{
  "n_kv_head": 1,
  "head_dim": 64,
  "activation": "swiglu",
  "norm_place": "pre",
  "decay_fraction": 0.684,
  "decay_shape": "sqrt"
}
Each number is 128 + 32 x the weight over its row's rms, rounded and kept within 0 to 255. Layers, rows and columns count from 0. Numbers have three digits each. The size before them is the row's rms in percent of the matrix's.

# down: layer 12 MLP down (transposed), 448x224, rms 0.0962, rows 255-269, columns 0-55
# gate: layer 12 MLP gate, 448x224, rms 0.0933, rows 256-270, columns 0-55
# up: layer 12 MLP up, 448x224, rms 0.0972, rows 256-270, columns 0-55
down255 093:120125162090057163122096183113089141137087136137078136106118121125147075175144140169085101093155142112108146121142135141116095222107126099100082124122138202116134173079
gate256 097:145134155147104077114129145126194085113169178136148157135188149175119133109166121113111132071166109137170114123092140089119079116113066110121122131103112085080128125122
up256 096:161144123191156127110100059064130198112144145092154120188102146126125118102119152072147105146101179188094133150124132111099150141075166141151075130149115101182105143141
down256 097:091052123118115094106150068175107119122145111129175115165135182125094155139138129084123146124136136182146146142030113158127173140143156150092156116088101062168154184073
gate257 094:162149117146131101119149077193081087122090198168132113086132121149168115166160127066134174157105131157097161091180101125093158123157155132162108175086172066111149187079
up257 091:129156144137207128165086095119033120090136120164150108118113132150089070125069113087129161121174140127123152118114093119122085083186121083126087144089154058165072129088
down257 093:098144202119100147148144177151098182151072097182082139133140148146133167106137117161091167137122096098122124138087114112178115254080108086209147108132142160141164149106
gate258 103:119078099116168055142132112122142091065176129118128124092159140096133120131144114105122144068135151151162160071048096132132127155128233167131126101115073181132121121154
up258 107:119128169134105097115144203121160159105134126186109178185137122107127134116158178153185155159112136165125093102107104167123092151100088106099141128033175138151121156079
down258 106:080117186163107155150116184095141202114148120105136182143146153151188113175118155156093092155122127116110108131143161123128168220146114135138155163099141099117112108091
gate259 104:122095157160119134082109108086085167088115163103119161129128139114174150110097154114144126077105138166151099121129109172089095102153163128134185160174151124153145185093
up259 100:121083148129129160205124127086148148210165185134131093102110110109116097178116078114117071086110102134081139097154103097073108111133112151140126127123138115154063126113
down259 099:126144102093126158061145157138127100152108201158145162156127141127093178150155083119132134190150206141113106157122095189092086102136065150121119140157119116138107117134
gate260 095:126150075068164112117121132066101139074127102152176153124123100151150107209155114105096164131046095144142182195123130154089105146081145117092147127083114103121130181153
up260 097:121126102063161109154094152168165111143192129092167114133192126094103126066121133108158134079110150117117121146123142070099101126164108153112143154109097186167148147098
down260 097:113120099162084119155116125126087102192164190206075116186145157116154159125177090114166166107151114190098113038186112145180162000142087134121157070092092088132139171099
gate261 100:126149149066200125143157040144119073117160132121067093121170137110155102164118105127129153138118127068129109142143075125125093207114079103107130110124163121115156159089
up261 097:156087163143081117034197112140152113113106182164144106117177137138135142193146141179101151195158147093104183192180082129122080105105041101162161144182144157133164115152
down261 102:122130110105189119127099159117116075163099132132147128157111159140161135110123087122157127145110106142148110134074110130147156255167149098094141146107090133110126071092
gate262 099:136159105123183203124132170139107131082179144132132133085097113166074088117084157135148122153187159126145105154075142154131144098108140122058179173140193128137134148126
up262 102:155098125166107159150175149135126132088144150111136177142106112111116133028142177082105163047159065165112048141175128139122157130193078123100056075069129103118127175134
down262 100:138137180094152065116169119144156186152165124132131158132131145108145129108147095104095145159084074153118122153131155123126153068142101103178138098124106163093114162124
gate263 100:108119139101113148096114139147198096133211167154176119102153142062138135177129156081110106150141152089110117100195154171192122150131113113159130100173132075115144157127
up263 097:184119094138161118201148181172145106144097087063178106117121083122106157175160133189142128104132143132152192105140052159115174158092111101107099147094114127154129160080
down263 096:134134118179096108083090132081128118128147141084164154125130147218129154171083120171138092101139142170144112167131062149160140031161070093115124175083094173187142115126
gate264 100:122142113109083140071155072084119144116115141141159123150117113097155141179107167090103121099111147065109182170116080122085101083151110145138090122110142104123101215084
up264 096:147098076146113118071127144098131128120083120093120134108119170108181173115160110128129067206172129047113166134112152145125129112131177173118169085157141134092110079107
down264 096:130109137126147035087127109141110154098047084125122100107184126141094150115133156151148089092156165109164148108134131075062122096205127148124173082099110163136154155088
gate265 096:072105111126147148172131076132107167124136112157099090113093130115166162098130138100142068109134160139150070115097158114090137134073127147137168100113134156093092167096
up265 097:088173086126167098205069150178089129155078154112174168125132161087088127136139083161130142096134168093186139103137195174157113143136153151108146100123144105070072111109
down265 105:118112156156122105124157086121131163115133038185153103103138158111168160151089163169124126105108144133064163127148150099130071222162117144110088156107108114167128156134
gate266 094:176113196157132111086167081145141108093209104141139087146161115128130084201088154161144094146131097178139106124108137127096168100147100103145129159097192143133114197161
up266 093:110102108118110106163102118120079093138138117169130098077134140184135094140114121176096145150133161068105127140135053111067146128111155154078113109078138162153114148098
down266 093:105118164130151130177116108087184069138094184136100135081171090106183108128136113176153117132126117094096163179163146148167104075178102173151109097167084161136099130116
gate267 103:051083128182186149111082087089090158140101164151157087133131141162115050133141073125100114120118071156157132122147123138088114102092167117126101099151135146170090142180
up267 100:062135122112070126134187108153093113142172095150088124143113077125138123093121161119133135171155187068169134150104158156135205118177156119129116155117192121130099161112
down267 097:148066168115076098137140108137143178116136122106094106049075181135120134105135205146145166197161140114138134183192126107168162147121169104148061151123135067114146116148
gate268 103:167116110083147163179151146142090166126208143134122118202176188166085108164142152109151140110090082143132155172131107159129115102139132161147076151166156073101158146066
up268 101:077092146121140110151118124107109122208098099093130127181102127078135154136118151107119068141116137117095107124104149129115159114113115098170154105058129147132127053138
down268 097:141195169156160137118162153146132113056129121102111125139107149091135114130178100133149158120189130093176163107104144159153128000119122202150091149112139161121112141105
gate269 090:100139115108117108111149127177130108137086159166143110152140122133142117126173135151098126159161107114058144116156154151159118089132111175158104138189092173098101157188
up269 095:079098064129153087137154073151125135146093131148134132113195195087117113153149090113101120106129132175152092075127131159095034103102138150170148130090116061087131106070
down269 096:162081139148100128175155106122147115135165053166122139142138119138152159145140131101121146154166144187148145161169155066125159088165143070125140083130184216123180138176
gate270 095:112093142122145131167088097118060173108106112131154146154089034119127106112113141112130121146185090109052142155103157130103127111091160095094150079116133096220093123109
up270 092:151086127148093176149045166074132124134087122110118128136145161128106132099071203167127172118170097130115120124145155121103113163140151097135112152149148158086165079157